From a checkpoint of a small transformer trained on Wikipedia: width 192, MLP 576 ReLU.
Each number is 200 + 30 x the weight over the matrix's rms, rounded and kept within 0 to 999. Layers, rows and columns count from 0.

# down: layer 5 MLP down (transposed), 576x192, rms 0.0808, rows 18-70, columns 64-127
# up: layer 5 MLP up, 576x192, rms 0.136, rows 19-70, columns 64-127
down18,179,182,156,223,206,174,181,177,227,181,235,128,208,225,203,242,238,188,212,239,193,241,189,174,186,260,119,223,200,168,177,154,222,193,138,220,169,195,202,165,282,270,263,193,214,248,195,189,205,199,142,186,231,179,215,185,235,206,220,230,179,230,207,211
up19,197,217,157,179,194,251,212,239,117,179,178,178,173,256,213,190,166,191,255,155,226,235,188,217,207,159,201,234,210,203,205,215,242,202,166,245,280,228,177,198,295,221,227,182,149,191,197,182,173,200,202,188,173,223,206,172,164,239,218,187,183,192,230,195
down19,164,180,181,223,149,246,249,250,221,230,203,204,185,190,130,227,218,219,223,215,222,179,185,218,228,175,159,248,240,154,200,210,190,185,118,167,188,227,137,237,161,259,195,228,203,207,227,192,175,183,208,151,164,245,163,243,178,184,195,209,262,225,179,187
up20,230,229,161,183,226,234,247,266,156,232,189,177,204,162,213,203,202,224,189,242,202,243,249,258,214,186,291,180,159,228,217,193,211,197,212,238,171,190,180,189,195,245,193,248,171,203,159,240,235,229,209,144,173,221,168,173,214,193,186,222,213,224,210,176
down20,174,223,165,269,179,162,211,244,187,223,247,214,253,171,154,205,164,181,198,207,249,179,242,210,141,191,194,183,222,216,157,217,228,212,197,229,186,228,211,219,238,158,206,179,214,173,175,222,156,244,171,250,186,230,226,201,211,208,192,245,237,173,149,222
up21,215,178,227,234,183,162,206,192,251,216,212,166,166,195,172,220,222,229,214,189,157,244,279,213,177,202,193,200,172,201,234,246,201,202,194,164,215,189,205,153,144,151,200,210,224,194,202,270,198,274,226,177,217,237,183,158,168,249,179,163,208,177,192,204
down21,173,162,177,244,169,231,164,259,203,190,252,172,151,177,190,219,224,146,212,209,129,153,139,195,250,173,168,190,151,193,198,256,226,186,191,254,152,165,115,161,189,141,214,225,187,162,212,278,266,233,139,201,273,229,164,235,183,166,199,202,249,216,194,193
up22,190,197,165,240,198,215,192,264,141,224,215,216,168,170,203,119,210,206,209,155,140,246,196,200,169,251,195,200,130,158,193,245,178,170,176,226,182,207,202,230,173,185,190,267,181,200,169,230,210,220,258,219,165,175,184,189,171,197,161,176,229,190,208,228
down22,169,173,269,223,203,160,200,195,212,219,196,200,271,201,190,245,196,201,191,213,251,230,179,233,218,212,171,223,243,199,201,182,208,147,246,205,202,165,159,254,217,250,221,215,238,172,191,166,133,186,148,220,150,223,225,227,137,182,188,166,203,153,191,254
up23,204,219,188,231,211,202,119,164,228,178,217,191,232,236,186,167,215,207,207,207,201,250,170,179,209,229,174,167,196,253,210,186,226,159,201,217,166,235,176,221,203,248,208,205,224,231,225,214,177,208,162,177,218,213,223,162,231,220,174,248,156,204,217,185
down23,211,196,214,184,212,180,197,177,231,207,222,249,252,176,188,208,207,212,157,194,167,162,240,205,188,167,219,199,231,194,186,209,214,248,196,168,188,154,197,184,186,174,215,173,200,247,169,144,156,180,235,206,228,188,176,254,244,173,202,174,176,201,221,157
up24,256,199,246,216,184,184,214,214,203,178,203,205,148,175,174,168,193,138,163,211,231,211,180,223,124,181,188,210,208,200,170,164,229,219,180,191,229,189,154,185,219,188,136,143,210,230,207,237,196,209,205,199,163,217,229,156,243,217,195,177,215,184,165,236
down24,173,219,228,199,213,202,215,210,207,226,210,224,230,192,243,226,213,153,186,216,206,216,202,169,181,232,213,218,237,205,176,185,226,170,194,216,202,210,173,232,171,232,218,252,225,172,216,246,181,238,231,163,216,148,213,235,201,202,187,181,202,174,160,213
up25,228,201,203,233,144,229,229,212,251,169,235,175,179,208,198,243,150,159,207,213,150,202,163,208,207,206,191,232,207,217,260,239,163,210,144,205,149,230,196,232,176,191,192,208,221,168,158,163,130,178,185,149,222,173,233,188,229,217,186,156,181,227,237,219
down25,217,229,272,257,215,192,158,219,163,199,186,185,215,232,150,200,165,175,119,227,210,241,216,220,192,237,201,182,201,188,202,209,210,177,198,209,181,192,220,136,223,161,197,143,180,214,195,186,182,177,190,212,158,181,221,183,214,141,190,191,176,274,216,186
up26,172,207,228,187,190,173,228,210,160,168,166,170,165,177,209,219,181,176,203,167,174,205,162,235,189,181,204,200,216,181,180,197,258,258,238,210,269,218,180,180,147,207,139,191,206,173,220,149,207,204,197,176,134,244,221,207,254,222,200,168,224,228,230,182
down26,168,245,181,196,194,205,210,226,233,252,227,223,211,196,241,190,225,223,212,202,233,207,197,211,194,212,179,173,222,214,177,212,160,195,198,200,193,209,209,224,224,257,247,212,247,211,148,210,186,176,160,199,226,133,164,213,194,178,210,184,181,155,183,216
up27,249,207,228,193,200,184,191,244,196,213,136,179,188,199,162,164,183,160,178,186,174,256,151,238,213,178,130,160,194,224,182,217,196,202,214,176,211,218,221,167,231,212,183,229,191,183,200,194,182,213,186,207,202,130,157,188,176,192,157,187,216,192,195,216
down27,188,171,173,202,221,252,230,213,230,210,217,213,225,172,221,223,211,189,228,168,206,195,193,160,229,207,137,252,194,189,234,227,195,149,151,191,142,194,199,189,171,199,206,155,172,204,243,202,177,194,186,179,147,198,172,246,207,193,204,182,160,165,221,195
up28,207,154,201,161,219,246,160,203,161,161,229,203,211,131,181,168,214,220,155,154,172,153,203,199,205,179,256,238,141,186,240,281,236,174,213,225,249,215,164,179,207,208,145,249,179,165,285,213,219,184,180,166,215,200,195,192,203,223,191,239,164,193,257,257
down28,220,191,177,181,142,201,175,207,160,182,234,185,210,165,186,167,191,137,223,239,212,163,193,215,234,209,146,195,161,185,229,262,180,225,187,200,88,198,240,213,202,142,168,192,225,232,243,241,221,187,196,132,215,230,189,185,251,203,199,185,234,188,227,232
up29,181,190,208,158,169,204,203,190,148,169,181,183,177,215,216,176,211,196,137,221,209,183,129,225,175,171,283,215,253,240,203,205,177,189,230,197,241,181,234,211,163,251,194,188,227,179,188,223,197,194,220,203,212,214,178,250,213,192,159,218,231,278,205,147
down29,213,228,218,165,195,178,154,230,255,162,210,232,213,162,192,176,179,163,273,177,173,203,181,156,169,169,248,215,162,131,230,172,210,205,186,231,234,180,160,238,212,193,186,165,160,217,200,194,170,190,200,208,211,190,223,153,172,148,181,197,246,187,218,167
up30,212,171,192,226,196,209,230,219,200,185,212,205,151,152,223,171,173,217,218,235,195,201,181,190,214,183,173,154,239,197,230,205,202,224,214,182,214,198,204,223,149,192,181,182,174,198,124,189,178,203,191,179,174,218,227,212,280,163,205,163,221,245,218,198
down30,138,210,179,231,199,153,134,151,235,193,211,181,227,186,186,179,193,188,230,157,195,197,215,216,164,192,180,220,218,192,203,208,150,189,240,207,165,200,229,183,219,168,207,196,174,169,216,213,201,180,227,123,164,257,258,216,177,237,205,198,195,163,212,206
up31,239,217,202,206,220,237,177,179,241,213,207,185,253,207,228,138,195,223,237,197,222,225,250,141,189,154,180,188,197,177,176,173,200,195,167,147,232,212,189,230,255,196,223,174,217,196,169,217,214,208,209,151,221,223,263,184,198,190,159,210,155,219,202,222
down31,204,247,201,209,185,207,248,176,180,221,217,186,194,210,214,198,239,172,177,192,210,246,235,164,189,168,186,232,168,192,244,221,147,210,213,162,188,198,187,200,225,162,271,235,211,202,221,193,189,231,189,190,205,194,219,189,222,174,191,160,149,216,252,219
up32,177,182,193,194,202,206,233,188,230,178,180,166,228,237,210,182,222,288,227,216,172,188,204,235,178,218,225,214,171,232,228,247,205,195,203,222,193,144,193,176,188,179,185,254,239,169,202,159,225,224,182,169,194,207,192,211,179,188,161,204,171,230,212,197
down32,222,161,259,206,222,185,172,171,168,209,188,210,179,217,205,195,238,177,225,156,221,227,203,109,148,174,219,182,214,168,169,182,184,198,176,302,223,199,242,178,217,214,239,237,300,193,138,191,244,240,238,158,251,167,203,194,153,174,212,214,209,224,205,180
up33,185,221,218,214,157,199,210,209,257,256,176,223,190,152,201,167,176,191,238,183,168,212,174,225,149,160,172,207,245,232,228,210,195,231,282,212,154,165,155,159,234,200,213,214,233,130,165,209,179,271,208,177,169,181,161,229,207,167,191,245,169,212,251,194
down33,227,236,203,222,199,195,235,211,245,218,228,257,182,178,169,215,206,211,143,227,218,174,215,217,197,193,193,184,211,232,195,160,230,255,213,184,172,213,244,186,201,197,208,185,211,195,198,192,184,187,172,209,284,245,295,220,219,203,226,197,227,244,219,214
up34,183,192,205,205,173,153,182,227,202,172,216,214,249,205,166,187,181,225,171,132,199,226,161,178,161,194,228,232,129,173,256,161,197,194,225,193,237,206,164,220,182,207,224,178,194,207,170,212,188,252,235,210,202,208,206,210,249,229,168,179,228,261,159,233
down34,226,217,211,243,240,223,213,211,160,133,206,208,139,207,199,172,183,227,136,217,142,114,192,153,182,173,168,191,211,229,201,184,170,205,207,248,201,186,245,214,230,208,199,137,222,225,205,228,250,186,201,211,216,195,156,255,211,225,215,165,214,218,182,124
up35,216,233,167,230,209,227,190,216,207,214,230,183,197,250,154,205,228,204,189,194,194,184,180,208,211,220,225,147,205,206,230,208,187,139,177,147,247,179,207,167,236,221,228,134,185,210,163,163,200,190,218,239,262,238,212,211,193,184,217,175,197,200,225,170
down35,225,209,243,232,190,155,155,184,224,188,183,197,200,197,240,198,156,192,162,189,165,212,193,195,217,210,185,188,142,201,210,267,193,185,217,172,128,202,192,254,182,205,163,238,237,176,178,211,158,215,219,223,185,227,265,186,161,202,262,227,231,231,190,193
up36,210,212,211,178,159,181,254,251,238,234,159,171,255,248,207,218,193,223,276,255,265,247,175,170,190,186,144,171,208,130,212,198,201,138,189,187,190,174,221,225,252,219,229,231,164,189,231,254,212,190,198,177,201,163,220,181,172,186,201,167,189,207,174,172
down36,149,155,148,198,185,221,209,177,148,231,198,191,183,207,227,228,172,198,215,180,187,188,224,206,206,245,243,232,192,219,176,215,243,265,192,201,223,217,244,185,205,211,149,217,196,166,184,192,200,213,226,238,173,180,281,217,232,233,203,193,209,265,135,177
up37,209,218,214,181,224,194,251,168,232,180,209,178,223,220,224,197,172,165,248,183,225,243,160,222,231,214,201,199,197,223,174,222,203,235,217,172,186,183,183,155,189,178,161,190,197,199,225,159,218,194,208,152,141,261,194,241,184,180,202,209,201,192,174,228
down37,156,222,204,190,207,159,180,146,194,219,162,192,178,244,197,249,201,224,224,193,227,166,234,204,146,161,158,208,226,200,128,208,201,221,159,199,188,185,175,225,211,258,201,211,223,226,217,220,194,215,212,215,225,199,177,187,182,267,233,263,178,208,122,178
up38,226,163,175,176,191,270,171,235,143,189,192,170,248,223,199,169,220,202,199,208,212,197,231,153,171,197,188,230,179,164,234,225,165,222,209,209,213,224,225,222,189,225,226,205,231,211,209,180,160,211,154,208,185,198,184,165,232,227,154,170,205,218,162,248
down38,169,241,204,227,217,250,171,192,220,211,182,166,154,181,232,199,154,173,210,228,164,241,226,175,207,241,224,220,217,178,189,199,199,222,208,211,215,191,209,174,189,273,241,167,178,166,206,195,172,160,202,193,179,239,170,221,159,232,204,204,228,172,250,232
up39,199,252,203,289,215,251,237,239,170,179,217,165,179,192,237,216,149,175,182,227,197,189,196,170,136,177,184,221,223,171,175,238,182,225,224,170,199,159,244,194,200,199,188,201,211,234,217,230,252,194,255,240,187,187,187,210,219,194,198,125,221,164,168,205
down39,171,228,222,115,210,234,181,191,199,239,202,199,227,181,214,145,253,193,200,139,251,197,203,179,207,194,212,157,152,190,225,165,228,201,209,220,186,228,170,220,177,160,176,208,180,166,220,157,257,224,231,178,149,173,199,204,170,177,246,197,174,247,197,214
up40,233,184,244,249,174,179,247,208,210,180,191,226,179,161,150,205,187,190,266,209,217,204,189,247,182,204,262,173,199,147,192,183,237,220,118,227,204,189,186,240,215,173,222,168,190,202,250,187,178,171,196,213,227,212,176,133,175,213,204,233,140,208,207,191
down40,202,198,215,216,243,209,186,217,137,225,174,156,199,200,273,195,177,223,210,259,220,251,207,187,229,174,174,190,200,224,171,267,163,200,218,222,158,219,266,240,204,245,220,148,246,240,181,216,157,212,165,200,223,249,218,215,195,179,210,213,158,180,130,202
up41,168,208,190,127,181,185,176,195,221,201,208,246,245,263,215,189,134,210,145,193,225,189,221,172,211,212,202,204,182,224,211,198,172,165,115,228,183,172,243,217,217,178,198,225,224,178,244,199,213,189,195,163,222,215,252,181,201,195,196,200,220,211,273,236
down41,209,206,185,249,237,204,159,212,237,180,206,190,189,204,233,232,201,168,233,154,274,204,222,123,170,183,235,197,247,189,231,196,191,188,198,188,186,186,221,220,205,175,179,168,196,193,210,205,237,231,191,156,234,237,231,183,124,143,206,208,199,151,236,159
up42,170,148,161,172,230,173,206,164,244,146,139,189,182,169,181,162,189,200,179,231,169,205,275,161,186,188,203,150,215,193,132,252,170,201,256,184,177,250,235,213,217,140,175,213,259,146,174,181,225,174,228,216,170,239,217,230,186,182,199,202,226,181,284,218
down42,162,202,203,150,246,166,175,159,245,183,245,211,169,134,173,184,242,136,183,156,114,203,220,154,202,189,230,226,201,155,169,199,103,201,182,193,212,221,205,257,197,188,186,198,160,221,217,223,204,160,200,158,183,165,220,276,211,193,182,203,183,174,209,233
up43,213,159,218,220,251,239,234,246,222,166,226,222,207,174,216,172,168,205,215,171,177,215,227,161,187,198,179,219,199,234,196,216,229,173,194,197,157,220,179,172,189,219,191,176,219,182,208,228,231,184,219,196,212,157,285,165,207,215,221,185,223,175,184,236
down43,225,192,186,190,162,169,219,195,193,206,162,192,186,187,177,185,228,145,157,198,193,185,180,243,209,228,224,193,216,219,222,174,198,204,224,162,187,230,188,196,254,177,210,133,198,159,219,159,161,190,218,169,240,196,156,184,193,226,213,200,214,246,198,163
up44,217,171,155,225,217,144,155,193,217,163,196,226,186,145,171,207,237,235,237,178,170,208,267,160,177,169,239,233,240,235,139,207,200,180,154,249,251,183,206,195,252,175,181,169,244,198,198,177,217,206,221,184,201,240,228,190,202,222,208,164,171,206,236,178
down44,178,171,207,174,257,145,194,182,199,221,204,194,175,182,214,224,215,169,214,167,250,169,207,223,240,218,229,190,238,215,174,189,148,211,240,184,239,193,193,185,160,163,234,189,196,200,209,211,188,154,209,181,97,180,194,235,212,169,233,238,229,219,254,238
up45,249,175,171,221,189,239,241,207,199,203,153,156,222,177,224,208,217,193,193,250,157,180,176,199,210,230,234,168,202,241,197,235,225,205,288,290,192,257,186,218,179,139,150,145,191,255,193,195,223,211,258,159,229,195,166,224,230,221,220,201,151,208,204,186
down45,211,210,234,206,168,249,223,203,174,199,186,216,266,225,246,182,173,208,176,196,256,235,181,153,226,205,190,198,198,217,212,202,155,160,204,237,224,173,200,195,187,198,135,205,204,161,221,208,211,234,183,176,229,192,223,209,211,202,163,197,185,220,188,197
up46,194,182,182,211,227,185,190,212,133,161,254,168,233,240,162,202,246,233,246,231,188,213,240,222,200,177,230,236,180,228,241,187,207,224,224,216,209,224,170,203,175,226,220,135,191,220,197,161,197,205,165,197,230,173,194,243,209,190,194,210,197,205,159,187
down46,177,225,187,161,154,195,196,237,197,149,189,221,184,212,185,252,180,178,213,195,174,179,216,180,202,213,207,135,237,213,208,243,235,232,208,177,241,225,181,166,231,186,174,217,203,179,166,173,149,186,219,173,199,183,176,228,190,197,230,223,224,156,251,197
up47,190,174,223,186,198,201,241,172,180,250,170,245,188,208,223,241,295,181,193,234,239,196,247,231,168,186,226,203,196,247,225,217,203,186,244,204,152,230,187,221,211,220,232,209,201,230,170,240,224,207,230,176,196,198,200,163,199,243,196,150,221,179,208,223
down47,198,244,176,173,189,167,197,218,190,197,201,205,209,222,236,193,208,202,166,253,191,172,169,208,213,169,173,226,238,190,169,179,228,225,169,155,287,214,208,165,198,146,182,205,175,186,203,210,174,198,166,189,183,238,221,177,213,220,190,228,177,254,224,170
up48,180,224,137,242,213,196,200,140,180,142,164,196,159,208,188,228,206,177,209,178,193,195,225,176,225,218,191,232,199,236,192,193,233,162,198,243,241,195,180,165,192,249,218,175,185,150,209,170,218,120,179,173,240,181,184,230,237,192,239,194,186,210,247,208
down48,176,180,254,156,168,208,216,145,198,209,209,173,216,155,182,216,180,180,224,164,268,221,203,208,204,172,175,221,201,184,181,196,216,143,231,188,174,166,200,214,210,175,135,147,217,224,199,143,202,218,221,184,206,163,208,191,221,182,188,200,217,232,170,248
up49,175,193,183,191,210,208,176,187,199,184,205,215,204,174,155,151,226,189,209,221,218,201,189,205,184,190,250,193,140,213,188,213,202,201,193,243,200,218,166,175,167,187,187,219,220,191,222,216,215,183,240,205,157,213,226,237,213,143,141,207,165,202,133,178
down49,254,182,196,215,185,190,186,229,228,226,188,118,174,206,218,190,249,186,173,229,196,193,216,216,190,185,180,164,266,172,212,209,214,171,233,259,225,206,225,228,232,180,186,176,199,239,231,173,152,179,175,184,158,218,173,211,229,197,172,187,208,212,275,186
up50,134,208,246,179,226,165,227,207,171,275,244,208,194,205,252,151,117,189,165,208,161,186,244,219,184,184,182,203,251,227,197,209,191,193,173,152,221,179,206,153,163,205,245,229,194,191,232,216,147,189,211,156,219,203,215,167,190,221,215,184,193,180,212,195
down50,155,168,235,226,201,203,197,174,187,200,174,177,201,140,146,194,192,235,220,202,256,217,204,169,193,249,219,193,228,274,190,132,176,204,173,184,191,204,163,186,188,211,202,219,188,204,192,190,205,145,197,208,236,223,217,189,210,212,227,200,193,193,218,163
up51,159,158,221,184,215,254,168,218,185,174,238,212,203,250,199,194,269,179,198,185,196,175,200,192,224,221,212,211,156,193,194,223,236,185,231,186,253,183,201,170,199,209,214,208,158,190,219,199,137,227,218,186,158,189,199,215,162,213,240,181,163,211,207,186
down51,201,272,259,224,191,185,201,194,188,194,166,170,167,197,230,161,221,189,211,201,166,235,202,203,223,219,155,229,224,173,190,174,177,187,200,205,217,203,238,158,233,216,206,168,188,158,187,204,248,217,190,207,200,173,159,180,219,227,160,196,207,224,207,192
up52,178,206,207,169,221,179,200,214,249,216,189,217,214,217,171,163,246,186,215,159,178,186,235,162,182,198,174,188,250,209,185,211,189,217,152,143,174,222,185,158,217,191,179,212,161,183,224,287,153,206,221,185,223,170,194,191,197,164,167,156,207,225,237,146
down52,233,202,177,186,224,209,225,224,198,239,193,230,186,202,195,214,209,171,230,184,221,224,141,185,225,190,204,236,229,230,225,171,273,167,205,180,195,214,169,189,164,219,223,251,242,200,206,181,222,235,195,237,235,197,195,199,202,253,189,212,154,169,175,216
up53,239,144,177,211,189,208,214,244,222,123,178,175,269,188,213,172,221,187,199,189,232,174,175,191,167,224,237,204,166,181,190,186,263,193,196,200,210,238,159,215,180,136,167,181,267,157,228,228,214,197,194,153,143,190,217,157,215,180,216,178,215,229,216,196
down53,108,243,195,165,182,232,145,178,232,237,191,182,183,201,123,208,162,171,196,232,163,230,247,175,160,209,227,240,187,221,236,195,169,163,242,214,212,200,223,208,204,221,218,202,195,192,206,222,189,168,197,257,162,167,194,215,176,218,224,145,176,209,208,256
up54,227,160,167,218,230,202,258,171,188,156,225,158,165,219,153,203,209,169,215,222,186,214,251,208,196,245,214,222,218,212,237,229,206,204,178,160,174,177,204,226,223,234,185,142,126,135,189,136,273,161,251,159,192,226,236,196,209,195,236,128,265,200,248,252
down54,241,223,151,185,174,232,231,260,178,208,220,193,193,237,218,264,219,188,205,279,234,204,171,131,153,250,198,214,218,173,188,221,179,295,162,222,217,138,222,240,254,251,201,207,199,153,189,214,239,224,264,163,146,151,214,170,180,178,261,250,211,202,229,190
up55,171,232,195,189,182,174,210,164,207,170,205,233,226,117,202,211,134,231,238,186,230,214,191,180,202,221,182,172,213,215,141,207,179,188,208,188,204,189,200,172,188,278,155,151,208,216,152,158,161,197,204,238,204,219,197,184,212,223,171,204,187,233,217,212
down55,174,244,222,211,212,166,248,232,222,235,222,209,234,160,177,221,200,240,205,184,235,170,199,152,196,255,178,248,218,198,199,208,198,196,140,218,190,249,207,243,151,167,264,241,214,195,216,229,207,187,213,221,211,110,169,223,193,246,214,266,245,241,185,195
up56,239,182,142,154,150,217,236,237,231,212,247,194,157,185,183,230,125,226,178,209,227,234,206,235,228,145,216,276,200,255,169,206,194,266,204,162,159,198,227,153,209,204,184,282,160,237,226,187,207,213,178,212,221,205,172,200,177,188,208,169,164,246,198,239
down56,221,194,140,249,205,194,162,218,197,190,192,208,173,218,184,181,264,232,185,156,165,193,176,194,201,202,189,200,154,183,184,214,183,159,200,236,214,169,219,245,185,183,223,173,176,186,205,226,195,190,179,227,197,236,206,144,195,231,167,176,238,169,204,237
up57,169,183,222,180,208,187,187,225,214,246,183,198,199,188,226,166,197,193,239,188,212,192,206,161,208,195,171,164,223,211,252,184,220,184,186,218,220,185,231,190,241,165,200,224,215,165,204,195,202,202,169,152,212,202,194,239,256,250,205,184,197,180,158,162
down57,243,248,194,200,141,146,204,234,201,164,293,198,178,191,146,217,170,210,210,207,204,211,194,161,165,208,163,242,219,240,188,212,192,187,147,217,197,170,210,219,195,152,227,174,164,224,151,190,182,172,176,229,206,193,169,174,198,180,209,164,215,224,219,171
up58,225,231,233,268,248,124,247,173,201,222,171,216,189,163,224,184,239,202,218,175,185,197,239,193,126,304,271,177,197,218,227,194,159,230,114,170,253,182,183,270,224,198,178,173,238,182,181,181,177,261,245,199,185,179,214,177,174,221,194,163,185,202,174,197
down58,161,236,188,274,207,190,151,150,245,244,185,191,233,146,245,185,237,287,205,185,188,263,245,197,215,173,170,189,211,224,169,205,210,211,191,258,186,192,204,115,189,193,168,243,192,218,200,192,211,235,134,202,274,242,258,218,190,193,177,212,239,213,207,202
up59,195,196,245,229,195,201,247,178,200,179,184,231,219,217,133,246,183,234,182,188,213,230,206,249,190,187,237,179,228,208,201,208,194,170,201,160,160,171,192,189,250,207,168,232,201,184,198,214,217,145,233,163,212,253,219,150,185,163,186,179,184,220,198,196
down59,209,167,197,213,241,217,140,200,182,213,196,252,180,184,196,208,188,209,221,174,187,219,199,193,195,200,194,198,184,229,190,195,225,157,179,187,225,213,195,211,176,222,199,217,224,190,187,182,171,208,267,226,210,209,216,201,191,222,208,233,145,206,208,197
up60,200,169,215,163,253,205,162,206,223,186,198,207,212,187,214,151,257,214,199,228,249,205,188,214,238,195,221,190,164,264,240,212,206,171,225,211,187,179,151,251,224,204,206,188,184,182,222,154,163,203,240,183,168,184,197,190,158,230,200,129,199,167,214,196
down60,225,185,193,179,183,214,206,202,245,194,194,203,212,160,222,208,183,218,217,175,166,195,202,218,212,215,211,206,175,188,239,210,227,209,191,156,220,199,191,211,168,200,195,204,192,193,205,167,233,222,273,166,189,202,219,176,174,196,190,219,216,197,150,156
up61,239,162,231,185,162,212,223,209,153,178,248,173,208,177,152,184,257,184,226,159,187,254,235,189,192,231,169,182,192,189,222,160,218,190,185,222,178,175,170,199,192,238,216,257,194,165,252,197,261,181,178,186,141,204,239,165,197,161,179,165,228,226,245,295
down61,192,239,239,160,215,214,209,231,212,203,177,179,180,198,171,257,160,190,171,197,182,149,218,207,208,206,185,284,205,194,169,172,189,277,191,211,229,206,184,194,193,147,180,217,172,221,183,214,184,237,176,171,216,202,123,234,217,187,228,227,159,220,216,202
up62,198,263,161,160,187,208,229,155,198,230,209,215,201,198,149,167,249,239,279,164,228,183,216,188,163,226,155,174,156,199,224,182,256,165,163,156,186,185,235,214,241,183,232,213,239,234,208,220,208,207,164,223,195,206,186,206,214,182,158,207,216,210,233,208
down62,213,212,155,247,235,204,108,238,229,150,175,207,137,213,222,197,190,172,140,198,208,160,197,252,190,193,210,256,219,237,187,219,167,152,214,180,164,151,153,170,219,171,205,195,252,180,246,252,166,220,163,213,208,142,201,265,166,193,190,200,146,159,247,232
up63,226,143,216,212,224,180,187,278,216,169,176,240,173,193,242,163,197,168,164,166,229,184,204,203,181,193,148,166,277,186,199,189,195,195,194,204,154,181,240,202,212,216,202,193,256,186,223,209,233,167,218,176,173,208,237,184,202,169,233,240,111,252,276,172
down63,164,227,203,182,169,216,118,198,245,254,228,199,196,221,155,221,194,183,205,235,167,180,196,194,191,215,172,168,243,153,188,199,189,191,217,139,233,204,209,203,211,183,185,189,210,205,187,211,190,203,156,183,148,195,219,228,136,167,264,229,161,199,239,221
up64,183,165,186,196,158,242,169,248,180,216,190,215,170,199,227,187,201,190,230,201,202,197,235,215,212,207,179,190,153,167,236,178,159,183,218,215,226,219,196,157,209,173,219,175,187,194,204,222,170,185,212,184,219,235,241,220,197,159,207,191,200,228,213,234
down64,233,221,168,209,208,183,225,216,191,212,190,235,201,202,172,208,228,219,183,198,200,194,179,196,173,209,188,246,200,247,162,197,188,216,211,199,194,264,183,185,238,192,217,217,157,219,175,171,193,145,196,215,178,179,196,212,224,232,182,210,231,199,208,184
up65,257,160,196,255,177,177,170,194,216,217,255,192,254,226,162,239,223,196,227,213,244,198,164,212,189,147,202,209,215,240,246,158,237,216,223,225,213,233,229,194,188,167,189,229,205,217,237,169,232,214,133,207,180,226,276,288,211,206,178,181,216,205,224,210
down65,208,225,186,195,258,239,169,200,179,220,205,235,193,138,131,162,260,293,193,212,216,243,204,181,240,202,184,172,156,212,159,205,237,201,194,189,187,189,171,158,191,245,188,136,184,191,166,210,238,250,187,158,183,192,159,197,227,235,178,237,187,230,186,204
up66,157,165,190,246,261,208,185,202,220,151,178,214,200,229,216,196,180,187,186,241,181,236,207,214,211,229,185,205,193,158,202,201,193,176,192,136,175,210,159,162,220,226,228,329,208,196,231,206,169,208,198,174,211,188,123,225,229,180,210,143,159,226,246,200
down66,242,205,213,252,205,213,169,149,237,179,205,216,235,226,226,186,191,198,212,207,204,228,196,200,197,235,211,194,188,216,172,227,189,214,218,202,191,201,224,182,248,143,201,194,189,208,174,218,185,158,193,164,199,157,219,201,189,216,160,167,188,206,223,185
up67,178,208,221,190,278,205,229,228,223,189,126,232,160,177,229,129,229,201,226,180,213,162,216,159,222,219,228,258,203,253,191,258,205,223,184,189,251,184,179,181,206,142,204,225,262,144,204,162,201,177,241,182,211,222,214,191,188,212,219,224,188,182,210,190
down67,208,210,142,207,261,208,228,132,125,171,225,166,171,167,177,238,216,209,233,262,196,213,190,206,213,260,156,209,192,225,207,202,167,206,177,193,149,193,162,251,214,195,196,136,153,247,188,190,257,187,172,209,165,201,192,232,185,142,183,200,119,204,205,202
up68,190,145,185,215,197,186,186,217,261,228,194,150,192,214,155,217,192,242,146,214,194,186,225,146,214,239,192,236,227,246,203,178,228,225,181,151,216,221,210,160,242,198,179,233,260,201,236,214,204,219,157,137,252,157,191,218,160,200,169,178,231,208,228,245
down68,179,165,208,189,174,236,203,251,189,171,193,167,178,226,206,192,195,243,222,219,186,191,236,197,201,190,237,194,198,222,233,244,200,195,164,210,206,234,194,218,161,235,262,223,220,211,189,173,202,238,172,206,206,225,176,167,180,189,261,284,187,164,227,201
up69,223,199,211,240,175,227,191,153,130,206,241,186,216,194,217,202,224,186,202,200,202,165,156,186,199,208,227,171,262,190,235,167,232,200,217,204,209,185,177,219,270,166,161,189,255,245,130,170,222,220,176,130,177,241,231,211,218,218,244,267,147,142,246,156
down69,183,182,196,176,192,177,197,197,191,182,238,198,221,166,170,186,173,206,191,220,204,152,189,234,202,198,243,237,218,202,184,210,178,206,208,194,197,230,187,196,168,176,144,163,240,198,243,225,214,193,185,166,241,168,153,189,242,180,196,223,198,212,160,215
up70,243,256,148,172,175,211,217,232,184,217,237,225,138,174,271,182,213,183,235,192,206,258,162,211,211,181,175,262,189,181,249,196,216,233,218,219,207,204,217,227,211,250,199,211,181,209,237,205,180,134,260,186,177,188,159,192,190,140,179,200,196,201,186,261
down70,185,200,230,212,169,213,190,144,195,192,219,193,193,228,184,177,243,190,227,167,167,184,249,229,193,234,242,183,179,159,227,171,252,244,207,193,212,194,244,212,201,215,203,239,264,209,227,183,168,200,204,162,173,162,210,184,218,154,189,207,233,253,184,187